config = dict(
    n_head=12,
    d_mlp=2304,
    vocab_size=50257,
    activation='relu',
    tie_embeddings=True,
    init_std_down=0.0283,
    beta1=0.95,
    warmup_steps=200,
    batch_tokens=131072,
    steps=7760,
)
Each number is 50 + 10 x the weight over its row's rms, rounded and kept within 0 to 99. Layers, rows and columns count from 0. The size before them is the row's rms in percent of the matrix's.

# layer 8 attention value, 768x768, rms 0.0198, rows 0-108, columns 0-63
103:59 57 35 42 42 40 61 58 46 37 73 39 24 51 41 45 54 59 59 48 39 34 49 55 59 42 61 60 46 46 47 54 59 62 40 50 41 54 60 54 54 39 82 42 58 72 73 33 42 49 51 50 50 35 65 31 35 45 56 49 42 50 26 46
096:49 55 68 38 46 40 57 56 59 48 65 50 67 41 76 41 58 41 49 56 47 61 61 52 44 65 54 34 40 41 63 45 51 30 57 49 56 51 60 66 42 39 43 39 38 55 63 59 50 38 49 58 46 59 40 51 64 35 28 43 42 74 27 58
106:39 28 51 61 59 56 46 62 73 54 48 38 64 43 67 35 43 47 63 47 43 47 42 51 68 60 45 55 58 54 81 66 41 57 58 53 48 34 38 53 44 52 53 38 55 64 47 37 46 68 41 60 55 43 70 49 55 60 36 43 28 56 46 40
101:55 51 58 48 44 76 55 51 43 41 43 37 65 41 45 51 52 37 53 56 39 66 55 69 55 17 49 46 59 36 70 41 51 43 49 41 48 45 59 45 59 42 51 31 54 46 69 53 54 54 58 34 51 51 47 53 49 33 51 60 49 53 59 62
098:46 43 59 48 58 43 40 44 49 53 42 45 50 46 38 55 56 43 47 67 43 41 43 66 30 59 48 35 40 53 56 56 48 24 50 38 66 49 58 52 52 49 62 50 65 39 68 48 65 51 58 58 38 50 58 54 46 58 47 55 43 61 57 54
096:44 45 59 55 46 44 47 46 67 52 48 62 43 46 75 32 43 55 51 53 33 41 66 42 49 56 58 59 44 60 56 49 54 42 58 54 51 56 36 41 28 41 54 58 32 49 38 47 58 50 57 43 71 50 46 39 42 46 44 51 69 53 54 49
106:42 40 67 48 51 50 52 37 67 72 75 42 36 32 61 45 67 75 54 36 65 62 46 51 42 39 38 38 63 35 53 53 36 59 61 54 44 55 53 61 40 75 46 31 59 55 39 44 52 61 43 32 47 43 58 48 55 55 39 47 51 44 43 64
099:57 39 65 51 48 45 45 52 52 60 35 36 39 44 40 60 41 42 50 40 53 54 70 40 42 52 40 30 54 58 65 44 44 49 39 40 37 55 41 41 55 56 52 71 51 35 39 52 44 53 28 43 41 29 57 61 57 64 64 47 49 46 46 49
096:62 58 41 58 57 57 50 39 58 81 48 76 38 47 39 53 59 54 46 48 59 61 43 62 44 43 70 54 66 47 47 43 45 29 48 49 69 60 32 41 51 37 34 39 26 48 54 59 57 41 38 53 57 46 44 48 46 51 57 54 59 46 57 55
097:57 44 64 29 54 57 54 44 63 48 62 38 81 39 56 45 56 54 73 48 56 75 55 50 32 54 34 48 46 68 59 56 62 56 41 42 41 39 47 43 72 45 40 45 56 48 43 59 38 51 44 56 49 36 52 59 45 49 48 61 47 45 41 50
098:63 72 41 46 55 51 61 50 50 50 41 44 61 66 57 70 76 53 47 60 61 68 59 47 56 39 41 50 57 56 55 41 55 44 42 52 72 46 66 52 45 49 53 50 49 47 54 40 49 53 44 44 60 46 39 54 58 52 43 42 59 35 53 44
101:38 46 55 46 49 59 44 48 47 52 42 56 69 49 55 48 58 67 52 57 35 53 65 46 45 61 66 61 34 53 42 67 54 58 54 47 38 53 48 49 46 64 51 49 50 58 48 73 51 53 18 41 72 53 48 62 54 42 36 60 56 59 65 43
098:42 50 61 44 52 42 62 49 47 77 57 43 60 47 44 59 46 54 29 46 42 59 40 42 54 49 69 55 56 56 49 58 43 45 58 80 50 51 59 32 50 47 59 47 46 53 52 61 78 50 57 67 45 73 52 54 54 57 48 48 50 50 48 63
100:46 52 64 51 43 55 57 52 37 52 17 26 44 46 39 38 48 59 45 36 56 46 49 50 54 35 39 41 65 60 50 71 37 33 60 42 49 53 55 32 56 53 54 56 39 40 62 51 50 65 63 39 57 27 63 52 65 46 45 31 66 38 52 73
096:53 50 42 52 44 48 52 34 47 64 53 58 42 47 59 40 69 44 59 46 66 51 43 47 49 35 41 34 45 53 59 41 60 55 68 63 58 63 32 61 52 44 45 42 39 54 54 65 65 55 48 66 47 64 42 43 39 44 48 64 48 48 47 45
100:38 40 38 51 61 51 63 58 40 42 57 56 57 51 43 40 58 34 44 34 56 50 57 42 40 43 58 60 46 55 50 62 48 46 89 35 52 36 24 42 64 67 54 54 50 42 55 43 45 56 47 49 44 35 34 57 56 41 69 43 38 62 48 59
101:64 39 47 51 55 52 59 27 52 32 69 67 35 50 28 56 41 41 53 56 30 51 54 57 34 59 58 59 65 71 45 30 62 49 50 51 37 47 39 62 59 58 50 39 53 46 47 35 41 38 36 80 43 56 37 60 50 34 52 31 59 53 36 38
101:56 46 61 41 49 52 48 48 43 59 46 30 58 80 34 45 37 51 44 37 42 46 59 51 43 48 57 73 54 56 62 33 47 66 61 41 44 25 37 52 43 33 37 41 53 43 60 61 39 36 33 53 50 68 55 51 56 53 62 35 51 31 51 55
098:65 43 58 47 64 35 34 40 54 30 51 37 48 25 39 41 53 45 49 44 60 46 73 36 61 35 55 67 59 45 38 42 77 42 39 50 51 44 62 45 52 31 52 57 58 51 40 60 26 48 45 50 52 37 49 48 37 57 36 40 42 64 56 48
094:37 41 59 71 42 40 25 37 51 61 57 54 55 68 40 52 53 56 40 52 40 59 58 51 56 62 66 40 49 50 54 55 53 62 50 58 66 44 35 43 46 46 36 27 45 40 42 52 38 52 43 41 55 53 56 39 60 60 58 52 34 52 59 46
094:37 67 29 40 41 55 52 45 53 52 61 24 54 54 39 50 41 36 54 59 47 55 47 48 38 45 41 66 55 40 69 39 54 47 54 60 52 65 56 55 62 43 53 54 30 64 45 42 47 63 50 34 45 37 40 51 75 61 47 49 46 41 40 65
097:45 55 52 39 59 57 31 47 64 58 42 53 55 48 44 54 59 35 73 63 53 58 60 57 58 59 65 25 51 50 56 56 59 53 57 51 59 51 76 60 36 38 55 60 53 62 58 39 44 38 59 49 60 47 46 45 53 53 47 55 48 48 64 57
094:57 56 50 44 58 44 57 26 63 50 57 35 42 44 54 54 55 59 33 49 64 42 57 39 47 39 72 65 50 38 52 59 44 57 58 63 37 44 58 57 34 51 37 59 49 59 35 42 58 48 59 39 68 57 47 74 31 64 59 61 44 39 61 36
100:43 47 48 40 37 51 28 52 39 69 28 65 26 79 60 47 45 52 55 67 43 57 54 42 45 38 58 49 33 60 54 53 41 40 38 47 59 43 35 53 54 46 50 33 56 59 63 40 42 46 58 31 58 50 67 38 40 35 49 52 37 69 43 46
102:68 58 65 55 58 45 62 38 58 49 44 36 52 47 52 50 35 52 43 31 48 59 60 46 42 49 52 60 45 41 42 61 34 55 57 49 40 39 53 37 43 39 49 52 59 50 70 41 58 35 44 45 49 49 50 53 49 49 47 52 47 53 38 69
100:22 57 43 64 57 37 51 50 48 50 43 52 52 52 52 35 38 50 40 65 36 41 52 45 58 41 48 57 51 52 60 48 42 56 37 41 48 61 37 49 50 50 55 45 32 45 53 46 57 46 58 45 52 69 40 43 56 59 55 54 53 43 46 57
097:54 57 55 68 66 68 35 38 57 67 63 57 58 60 45 46 48 31 62 43 41 59 59 43 43 49 55 56 66 63 55 52 53 49 45 64 67 39 74 39 36 32 66 37 29 42 44 51 62 27 52 53 44 52 61 48 48 65 33 43 54 66 46 32
105:60 49 43 65 46 55 62 35 46 65 62 47 55 47 56 46 33 45 66 76 70 42 44 56 56 45 46 45 46 53 48 66 49 37 58 52 65 58 43 69 49 47 58 61 47 55 47 45 44 38 60 40 55 34 43 58 49 40 66 58 45 46 46 47
099:27 53 45 65 35 54 49 41 42 48 68 43 46 46 44 40 46 76 45 34 73 50 42 64 39 47 66 73 62 55 42 50 39 61 37 64 43 37 73 54 51 42 44 51 46 59 39 46 51 51 60 53 40 49 43 44 40 54 54 42 50 50 45 47
103:52 44 54 48 45 70 48 41 62 54 73 41 53 50 52 39 59 57 31 44 45 48 59 48 70 55 44 65 61 48 33 35 62 59 45 48 50 51 34 55 34 40 56 52 66 40 64 61 53 44 51 52 42 51 43 50 36 47 45 66 64 47 50 57
097:54 35 45 60 48 50 60 56 56 64 48 46 48 46 61 55 57 52 50 47 57 56 38 66 53 44 48 39 58 41 49 70 47 51 60 45 40 52 30 57 60 46 33 55 38 50 34 55 46 43 39 43 51 51 58 40 50 47 50 50 55 61 53 51
104:45 57 45 47 67 40 50 33 31 58 42 67 24 48 25 52 50 42 53 55 42 37 51 54 46 39 66 68 57 58 46 47 38 56 50 48 54 50 63 54 51 52 42 69 50 53 56 64 45 61 51 53 55 44 53 79 47 35 33 49 58 39 52 52
094:55 45 51 51 30 58 51 77 55 58 53 45 43 51 58 51 53 63 45 39 47 48 59 63 49 49 56 57 67 75 66 50 52 63 48 39 44 56 41 53 31 43 52 61 46 31 59 55 51 65 29 37 49 63 55 52 49 61 46 40 24 54 48 39
098:60 55 38 55 54 52 50 51 45 47 31 55 51 44 50 42 64 64 53 55 49 44 42 40 85 56 60 44 37 34 30 59 62 50 43 36 49 56 56 39 52 69 65 49 59 39 56 38 42 45 47 34 45 36 49 61 25 56 54 64 54 37 47 55
097:51 46 48 66 28 49 31 51 22 53 35 40 26 48 55 44 64 50 33 44 60 55 33 51 63 26 62 59 50 62 56 47 46 40 25 61 59 51 53 46 54 55 42 50 49 42 50 32 56 43 46 55 51 42 39 63 62 43 51 51 43 59 55 44
098:35 51 37 41 53 49 47 42 37 59 42 56 49 33 53 57 61 64 45 39 50 70 47 58 40 46 35 46 43 64 53 43 37 43 37 48 38 66 52 57 42 52 52 55 48 51 62 35 75 62 60 60 57 60 54 41 46 59 63 61 48 34 64 58
098:44 53 31 59 48 53 32 22 56 54 58 56 40 34 32 69 48 41 51 47 40 47 44 45 65 74 45 39 59 69 40 63 59 67 51 75 51 47 43 46 51 34 47 43 52 59 46 41 52 49 40 49 47 32 45 34 40 52 41 38 60 55 60 61
101:56 70 57 54 70 72 56 37 50 67 35 51 56 52 40 28 41 48 42 58 44 52 41 52 48 63 36 48 51 51 52 61 67 60 65 53 53 52 38 61 49 45 45 57 57 53 54 48 42 60 53 33 56 49 45 49 65 39 46 64 35 45 38 57
097:65 57 46 58 35 46 40 44 38 44 49 43 56 49 52 46 62 53 48 61 58 76 46 38 54 65 66 33 49 51 36 51 62 66 50 47 66 49 51 36 57 51 42 40 60 52 49 54 46 60 60 53 40 61 41 27 48 53 49 56 45 41 60 64
096:44 49 63 43 28 68 45 57 58 49 45 65 52 56 44 45 43 38 36 44 52 26 53 37 49 47 47 60 46 45 55 54 50 50 45 54 61 51 57 46 49 32 61 31 45 50 25 56 39 45 43 67 42 60 40 51 55 62 52 49 55 49 48 48
096:55 51 53 52 45 54 60 54 59 56 57 45 57 59 50 75 41 59 71 59 59 38 60 32 53 43 53 68 60 44 55 49 37 49 53 50 38 39 46 45 59 56 55 39 33 50 50 51 59 49 51 36 48 52 45 51 49 46 50 54 63 41 63 42
099:62 41 51 63 47 48 52 54 64 64 44 45 55 72 34 46 39 50 41 48 61 42 41 49 46 68 40 59 56 45 43 35 53 56 61 47 43 41 49 44 53 62 40 60 73 57 44 50 46 53 53 57 58 48 62 45 55 77 46 55 62 46 28 54
097:53 45 45 26 32 55 58 49 51 39 56 50 38 48 60 55 46 42 35 35 44 74 51 50 42 52 43 61 47 54 60 40 49 56 53 61 53 48 36 57 55 70 57 44 52 51 48 25 29 61 55 51 45 48 66 60 57 70 52 50 51 52 47 54
103:40 68 49 40 61 35 63 59 55 39 57 60 51 36 43 67 41 42 75 48 46 54 53 50 47 65 45 31 56 45 60 59 51 62 58 35 53 48 53 47 47 29 44 39 40 40 35 59 44 23 55 34 61 39 42 57 46 41 57 49 53 54 42 50
101:74 49 50 45 48 55 57 48 51 66 48 45 36 44 51 62 51 67 42 41 60 45 48 29 53 65 57 39 40 54 62 47 64 49 59 51 46 28 63 51 45 54 19 63 45 36 55 53 48 62 49 27 50 48 46 38 41 52 50 51 48 67 35 33
098:52 55 30 58 57 70 71 56 57 50 33 37 56 59 53 52 55 30 68 49 57 39 52 46 49 71 49 38 59 54 67 56 37 49 43 50 61 36 62 47 62 59 31 44 36 56 50 65 52 41 58 51 57 34 74 50 52 56 50 58 52 50 24 64
099:31 52 53 43 43 60 50 49 52 50 41 31 58 45 34 59 49 48 35 50 58 46 49 50 57 53 45 59 49 48 43 54 50 54 51 51 52 37 34 40 52 44 74 48 49 49 41 44 55 38 51 56 47 61 58 38 61 41 48 54 53 44 45 33
102:66 59 63 44 52 48 41 49 63 73 55 33 40 51 38 42 35 33 36 49 44 48 35 66 62 35 41 70 56 48 60 47 29 52 44 54 55 59 47 42 50 49 51 41 49 63 38 59 27 55 45 43 34 45 42 65 49 50 62 51 62 51 46 49
101:42 30 56 39 73 54 43 37 58 48 56 38 66 54 55 34 45 47 55 46 51 54 68 50 51 44 55 61 55 71 51 51 66 39 51 51 44 38 56 66 43 48 45 44 65 40 44 58 41 54 56 65 53 45 59 44 59 57 52 49 67 66 53 35
107:50 57 63 52 44 59 63 40 44 50 55 45 52 61 71 52 50 48 66 37 38 60 54 41 44 56 40 53 46 38 41 46 37 56 42 43 28 47 61 52 44 54 39 31 59 44 32 37 69 47 51 68 29 48 48 51 55 30 47 57 53 49 63 44
098:48 71 66 48 36 52 46 52 60 48 40 60 51 37 42 41 49 51 61 40 35 46 52 32 54 57 59 33 58 38 45 49 54 37 58 34 53 51 46 50 58 54 55 46 39 47 49 58 42 50 60 48 52 51 55 69 60 46 30 55 58 42 46 48
098:38 51 57 40 39 44 55 54 31 58 36 64 44 47 46 47 45 48 32 61 36 43 48 43 44 36 56 50 47 60 74 49 47 39 50 54 44 44 56 55 46 39 37 33 42 44 60 42 55 41 50 66 54 60 63 62 75 33 66 68 52 38 48 36
099:47 39 38 44 49 42 59 42 36 49 50 60 69 47 60 39 41 47 50 52 42 63 72 37 30 46 38 38 65 61 45 50 56 55 40 52 39 61 44 55 32 50 54 78 54 39 54 64 50 54 44 27 44 62 37 30 59 48 42 55 45 46 49 62
110:75 32 48 74 61 53 58 40 64 49 44 52 51 54 42 60 51 62 48 41 47 49 71 54 60 68 41 54 42 55 51 49 41 60 53 55 39 53 51 51 63 61 52 56 55 34 47 40 73 60 51 47 49 41 53 51 53 51 53 44 46 35 43 60
098:51 57 54 49 48 66 50 49 52 47 57 33 54 50 52 47 60 48 51 37 38 45 64 50 42 47 42 46 46 42 66 40 39 51 56 39 63 38 38 42 49 51 56 45 51 42 37 66 49 66 55 54 50 42 50 34 48 50 49 59 37 47 43 56
094:43 51 62 47 43 56 61 54 51 61 55 39 47 57 43 43 48 39 43 41 43 58 51 64 33 28 42 62 59 51 62 60 56 55 57 59 47 48 55 49 38 52 44 38 58 45 59 37 21 66 51 44 41 23 53 58 44 63 46 55 51 32 56 37
096:65 30 39 57 40 52 39 50 54 26 51 70 39 50 62 50 35 49 49 36 50 35 56 39 52 52 46 59 57 51 46 47 36 60 58 47 52 44 24 54 46 49 66 37 50 30 34 52 58 46 51 53 42 42 62 51 67 38 58 47 60 51 49 47
100:57 65 43 65 52 73 57 44 54 61 65 51 43 41 42 42 43 46 50 40 38 66 61 63 59 39 45 35 52 32 49 43 48 66 44 44 48 54 38 47 48 40 56 75 45 49 34 67 29 55 43 35 42 38 44 51 49 66 47 55 49 45 24 46
096:56 45 72 46 32 57 51 48 37 60 58 51 59 53 45 38 67 50 53 25 53 50 47 46 67 68 49 44 64 64 66 58 37 37 57 51 57 54 44 58 41 38 43 51 50 47 49 50 44 39 33 64 58 49 42 45 68 51 52 55 44 36 66 59
100:52 44 66 54 49 21 46 65 50 50 53 46 47 53 54 36 38 57 46 32 50 44 41 61 55 62 42 55 42 54 58 50 61 66 47 39 44 49 53 41 51 50 45 69 42 33 34 32 67 34 49 52 36 57 58 31 37 47 45 59 57 36 52 46
102:47 56 35 43 58 40 59 46 66 61 52 39 38 42 48 42 43 69 47 47 47 55 67 71 63 49 47 57 60 50 58 39 54 71 33 67 39 58 59 47 76 45 46 47 49 61 58 49 28 39 50 41 62 40 48 43 59 44 38 48 27 41 46 53
099:43 41 52 63 41 28 56 60 46 52 32 47 59 57 39 38 40 47 50 60 58 30 63 78 45 37 27 41 44 60 64 43 42 62 49 74 44 61 42 34 54 43 55 66 63 53 55 45 60 68 57 26 44 39 41 45 49 65 69 47 49 51 52 38
101:56 57 49 54 76 59 45 30 53 57 53 53 62 51 33 62 39 55 59 33 40 55 37 44 60 64 58 39 58 59 64 44 77 62 58 49 44 37 51 40 33 34 68 25 51 50 55 46 19 51 56 64 73 47 34 62 42 50 54 36 61 46 54 54
095:52 63 46 53 47 38 59 52 52 45 69 60 37 56 48 45 59 52 40 63 52 50 37 55 30 36 58 41 60 51 47 47 51 53 44 55 66 48 55 34 57 38 54 65 41 41 68 53 46 42 37 64 56 64 51 39 58 54 48 46 37 49 52 50
116:44 46 57 44 46 58 53 44 63 38 57 52 52 44 36 43 30 47 55 27 35 45 51 62 42 56 38 23 40 55 66 32 49 64 55 57 48 61 61 64 53 52 46 47 53 55 64 57 45 56 28 48 60 60 45 51 59 59 33 70 46 39 68 54
121:45 47 61 71 52 46 39 63 51 75 53 53 49 55 39 35 49 38 46 53 56 36 54 45 49 60 44 42 51 40 38 41 37 48 61 52 54 47 46 44 74 44 64 56 54 57 51 44 51 50 52 49 36 49 58 64 29 48 47 31 47 56 44 48
113:61 44 55 45 61 61 56 35 52 76 57 75 38 50 45 52 49 32 58 59 46 48 39 51 32 44 65 70 34 26 49 56 52 32 73 38 51 38 53 53 36 56 54 41 56 68 37 39 58 54 30 47 50 68 51 48 48 60 51 64 62 46 49 65
114:45 50 47 43 68 57 63 58 50 55 47 57 38 44 43 57 64 37 46 65 56 64 55 48 50 39 31 38 60 40 53 40 52 54 48 47 53 55 56 58 59 54 66 39 38 51 47 53 47 70 60 48 61 62 55 21 54 50 52 42 51 43 41 50
121:45 67 48 40 41 36 51 60 59 53 48 39 44 52 39 49 45 62 59 55 54 56 59 44 72 49 36 54 58 57 56 47 57 55 46 36 41 43 53 60 48 51 45 64 35 71 54 36 44 51 46 59 50 51 50 40 41 62 33 40 56 37 59 47
111:49 43 62 46 55 65 44 37 53 53 60 63 63 52 51 41 53 48 53 58 52 60 64 64 55 35 51 62 46 51 71 43 43 54 75 41 43 50 57 66 54 44 53 53 40 48 51 53 52 50 48 68 51 35 50 42 70 34 37 54 35 71 42 57
118:38 53 59 48 60 49 46 42 45 31 69 35 62 59 52 59 53 47 47 27 32 47 40 50 35 70 49 40 48 58 51 46 69 57 44 56 49 59 46 46 46 37 49 48 45 43 61 62 62 48 39 48 37 37 64 43 43 38 59 47 46 43 43 49
121:60 57 28 36 56 53 54 52 51 45 51 45 50 43 56 52 65 37 45 46 51 39 46 56 47 45 57 28 40 32 43 51 66 36 55 56 58 60 18 53 44 50 55 45 47 51 44 60 56 44 61 47 54 48 53 63 53 59 68 37 59 61 59 54
120:43 55 65 28 51 46 50 49 44 67 43 41 26 54 37 40 40 45 46 39 59 51 67 56 45 47 49 58 33 52 56 68 56 54 64 45 38 28 35 58 30 62 50 45 48 54 35 49 68 52 49 40 43 48 42 52 63 46 58 44 23 58 50 50
117:72 53 44 46 66 47 62 49 65 59 47 39 31 34 46 57 47 78 34 56 59 48 58 29 58 37 51 48 54 57 40 56 55 48 55 35 50 37 57 55 45 32 47 44 67 41 35 41 61 51 46 61 49 50 30 38 46 44 38 45 45 49 66 35
118:50 44 42 40 43 52 59 46 47 38 20 51 43 36 47 66 63 73 54 50 42 34 54 41 50 71 35 49 54 35 52 53 60 42 59 47 31 51 47 58 54 53 59 71 53 59 50 42 44 49 56 48 61 38 34 73 37 35 46 33 60 50 54 61
120:36 44 38 63 62 58 52 69 53 60 45 61 61 52 55 48 55 51 59 46 45 66 50 55 56 38 62 38 58 49 55 46 61 30 72 47 47 52 52 47 48 60 53 53 41 54 65 50 37 46 52 47 60 55 40 58 51 36 52 36 37 54 58 47
117:41 55 60 53 40 60 49 43 40 42 57 36 54 38 56 32 47 39 58 35 44 32 42 58 44 37 34 68 63 37 49 59 53 35 53 50 52 64 42 39 52 36 54 58 42 42 50 63 58 43 49 36 47 48 41 68 52 57 61 46 64 41 45 55
121:55 44 52 48 56 41 67 75 62 58 56 52 45 56 30 48 63 52 47 39 35 54 49 39 47 37 43 41 43 56 59 49 46 53 52 43 64 43 45 37 40 42 69 61 63 60 46 41 56 51 43 26 39 62 51 37 75 42 40 44 54 45 42 42
120:53 37 49 50 46 58 46 59 36 62 54 59 35 62 44 46 61 48 67 31 60 42 53 50 32 54 53 53 47 41 44 53 37 40 49 49 58 46 60 57 42 43 48 40 46 50 31 47 41 60 64 47 78 44 41 55 74 47 51 51 51 53 50 49
123:62 44 34 49 47 43 46 51 51 58 39 55 40 31 50 28 54 37 49 48 51 35 45 64 67 69 43 32 48 51 53 57 56 31 61 50 58 41 51 47 49 58 80 49 51 52 43 47 53 47 43 43 65 32 59 72 38 30 62 51 44 57 52 40
121:60 42 62 57 47 46 67 41 46 43 49 58 39 47 54 42 47 46 44 53 46 56 49 44 42 44 45 37 62 57 44 44 27 45 43 48 68 44 38 54 50 43 63 60 49 39 63 43 61 49 41 52 39 32 56 43 69 68 51 63 52 57 36 36
119:54 59 54 51 39 53 44 51 68 47 58 34 42 29 46 37 63 73 41 36 54 23 47 56 50 48 52 46 56 53 76 30 56 62 65 40 54 42 44 45 51 22 45 46 62 46 62 64 49 58 33 49 52 51 35 50 53 50 38 49 43 45 28 64
111:41 57 43 28 51 20 51 50 46 44 51 43 62 66 44 50 50 51 51 48 39 44 50 41 50 50 48 33 51 34 66 55 41 60 52 49 48 44 46 48 41 59 36 58 55 77 63 36 46 62 61 57 62 56 44 52 56 32 58 48 55 52 35 49
117:49 54 51 39 56 49 40 58 47 35 36 59 52 45 46 46 52 47 55 50 53 35 43 39 54 36 50 55 41 32 22 77 41 55 53 69 56 42 54 29 52 57 52 43 45 59 57 47 54 66 52 25 56 54 26 63 62 55 71 66 45 52 61 36
115:40 55 66 63 64 38 42 52 41 62 54 56 60 57 38 41 46 27 58 41 62 47 53 42 59 49 40 44 40 44 40 41 49 49 52 39 47 55 37 51 44 57 64 63 43 64 56 78 26 39 49 35 79 42 61 64 59 54 56 32 61 61 52 38
117:57 50 40 54 62 49 45 56 63 66 53 45 48 50 60 55 62 62 56 35 44 57 54 44 55 59 52 59 40 54 42 44 67 59 44 64 65 52 43 57 41 35 45 53 41 53 58 55 58 36 26 48 55 49 41 63 39 39 53 68 39 39 60 59
115:49 58 45 44 41 67 50 67 52 50 52 58 78 53 57 44 53 46 43 51 48 70 52 52 39 57 74 40 55 65 57 81 61 49 60 35 44 79 50 47 52 60 42 57 62 48 60 45 64 61 54 39 79 41 57 42 44 46 61 53 34 58 41 59
119:58 37 43 56 61 61 42 48 48 48 38 39 58 53 55 56 58 42 47 45 63 59 42 38 46 56 78 45 54 46 39 47 37 39 42 55 32 49 54 42 54 52 58 41 44 46 40 40 48 62 47 55 39 49 53 45 47 52 75 55 58 43 47 47
117:51 55 37 46 34 41 48 39 28 42 46 54 43 60 62 49 69 36 62 47 22 54 65 37 44 65 67 38 42 67 56 40 54 34 60 53 29 43 54 47 53 48 41 59 42 47 65 52 53 64 30 52 60 66 47 65 50 52 40 44 27 69 60 48
122:63 38 46 29 52 64 70 45 61 52 32 43 45 48 76 57 53 64 54 58 45 54 28 42 63 54 58 56 37 48 51 46 58 61 54 60 58 46 45 46 50 46 49 33 36 57 37 50 62 57 62 60 33 60 34 55 41 54 36 54 59 35 46 37
116:56 59 62 42 53 63 55 65 55 37 59 46 52 46 59 54 53 63 54 49 41 54 46 73 67 57 38 48 65 58 61 68 38 44 61 33 39 66 60 70 39 49 52 62 51 44 52 54 44 36 58 62 24 49 59 54 70 65 47 53 55 36 59 50
111:40 56 48 68 49 46 32 51 68 47 34 61 29 38 48 47 42 45 68 44 56 59 41 47 67 52 52 61 59 47 38 32 66 34 64 63 61 41 52 76 38 60 66 50 55 40 60 58 47 60 44 38 49 51 37 57 59 42 57 63 47 47 56 59
120:66 63 46 48 42 58 50 39 53 51 45 70 60 52 45 54 46 64 67 58 62 54 53 69 38 56 54 54 52 62 43 56 28 44 29 54 42 49 51 62 54 75 56 49 78 54 42 50 78 65 51 52 47 58 70 37 44 44 46 43 53 41 39 69
114:50 57 39 52 54 46 41 40 37 39 54 77 50 60 59 53 52 52 47 59 45 49 48 50 56 32 56 23 35 41 48 56 51 48 44 68 58 42 56 39 34 59 50 43 46 44 45 54 44 51 59 45 48 47 30 52 38 69 52 53 55 52 59 43
118:36 57 27 64 48 59 70 55 61 43 48 51 46 53 41 52 49 42 57 59 49 38 50 48 69 45 64 44 37 44 46 59 46 53 31 51 42 52 55 55 50 53 53 37 57 52 53 45 44 53 57 51 47 39 66 36 67 47 60 56 46 57 68 60
116:43 44 51 53 30 61 40 62 43 64 53 53 49 41 38 56 33 66 48 47 40 49 45 45 71 50 66 57 49 44 56 53 49 55 70 51 53 54 58 33 47 47 46 52 57 50 48 39 33 55 51 50 53 51 55 61 67 55 65 26 47 59 44 64
124:55 65 62 61 60 45 53 47 58 49 48 54 53 44 40 39 60 56 30 37 46 57 38 61 63 50 36 35 59 25 46 54 45 59 43 48 31 47 49 65 63 40 50 47 40 53 44 46 42 54 52 36 50 54 49 37 55 37 52 42 36 49 31 49
124:47 59 52 42 53 45 31 49 64 45 48 51 40 50 47 51 32 46 52 70 38 64 54 60 55 46 58 64 51 58 45 53 63 48 59 47 50 45 32 47 63 62 71 53 42 52 37 42 50 30 52 56 44 41 67 65 70 56 56 47 45 33 60 62
121:60 50 42 33 42 51 44 61 40 49 47 54 48 61 62 59 47 32 52 52 51 69 55 59 57 54 57 65 39 54 34 40 60 45 54 44 74 32 42 46 49 57 63 46 54 55 50 50 44 45 37 26 55 60 46 48 53 42 54 50 52 51 61 54
116:44 40 51 67 41 52 44 46 37 38 49 49 41 64 47 55 56 57 59 43 40 62 45 52 53 33 56 53 61 62 60 53 36 47 48 54 42 44 61 53 67 50 46 35 63 42 53 50 48 65 39 65 42 44 46 50 34 52 35 26 38 48 37 53
109:50 57 56 42 64 41 48 54 51 40 45 65 64 48 49 52 63 43 62 41 40 59 58 62 56 37 53 51 48 50 46 46 70 31 48 45 49 59 58 47 60 52 52 50 54 42 47 61 57 52 53 58 45 36 45 54 62 50 52 62 34 48 43 62
119:50 71 66 45 39 62 47 56 33 46 55 45 62 55 58 35 53 57 51 45 48 45 52 41 48 65 54 49 48 56 48 56 49 47 65 55 57 55 59 52 39 55 63 56 48 52 37 58 57 53 39 54 42 44 61 52 46 48 61 30 58 38 58 47
126:43 49 48 35 50 65 42 41 64 37 44 46 44 76 48 52 48 49 64 29 66 39 54 49 50 55 63 46 46 55 49 51 52 56 56 41 36 44 38 70 44 67 26 45 62 34 50 39 45 65 28 58 68 73 46 48 31 48 48 46 47 50 45 41
111:49 62 55 53 56 49 62 40 45 48 59 66 44 57 44 55 53 55 62 58 50 65 63 47 47 40 51 36 52 44 47 44 45 70 51 38 64 64 41 53 46 54 50 47 50 49 44 57 55 36 65 45 44 45 54 36 42 49 48 54 56 64 59 42
111:54 60 41 44 49 53 51 59 55 65 48 60 43 60 30 40 48 34 49 56 73 44 36 39 54 45 45 48 68 38 67 32 45 40 43 50 72 40 46 57 60 53 45 61 27 51 51 61 72 42 63 63 60 44 44 46 51 52 58 51 52 85 48 57
115:69 49 53 38 63 59 31 44 47 61 47 45 70 29 23 51 54 68 37 47 48 52 60 46 55 37 58 61 58 49 59 55 60 44 32 59 64 57 54 49 50 37 43 44 50 69 60 59 37 50 38 61 47 42 48 62 51 67 57 60 41 46 52 55
120:52 44 44 44 51 46 42 50 46 48 68 50 44 52 61 55 52 40 41 48 47 71 47 43 35 53 42 50 32 62 56 50 43 49 59 44 60 40 32 61 46 65 70 48 59 57 62 54 45 43 39 35 56 48 51 31 61 39 34 64 52 53 69 48
120:53 53 61 56 41 43 51 53 52 48 55 58 48 39 55 45 62 51 34 57 48 54 36 52 55 61 54 64 56 59 57 49 47 50 56 45 59 33 37 49 66 46 68 36 57 44 47 53 55 47 76 54 51 54 58 66 52 34 41 61 60 41 55 35
120:52 60 50 45 33 53 43 52 57 46 38 50 55 53 53 49 62 37 67 63 62 48 62 30 53 28 46 70 37 33 40 57 52 53 56 67 47 45 52 50 52 51 41 49 62 53 41 39 58 58 55 52 40 42 32 74 70 43 62 47 63 41 56 30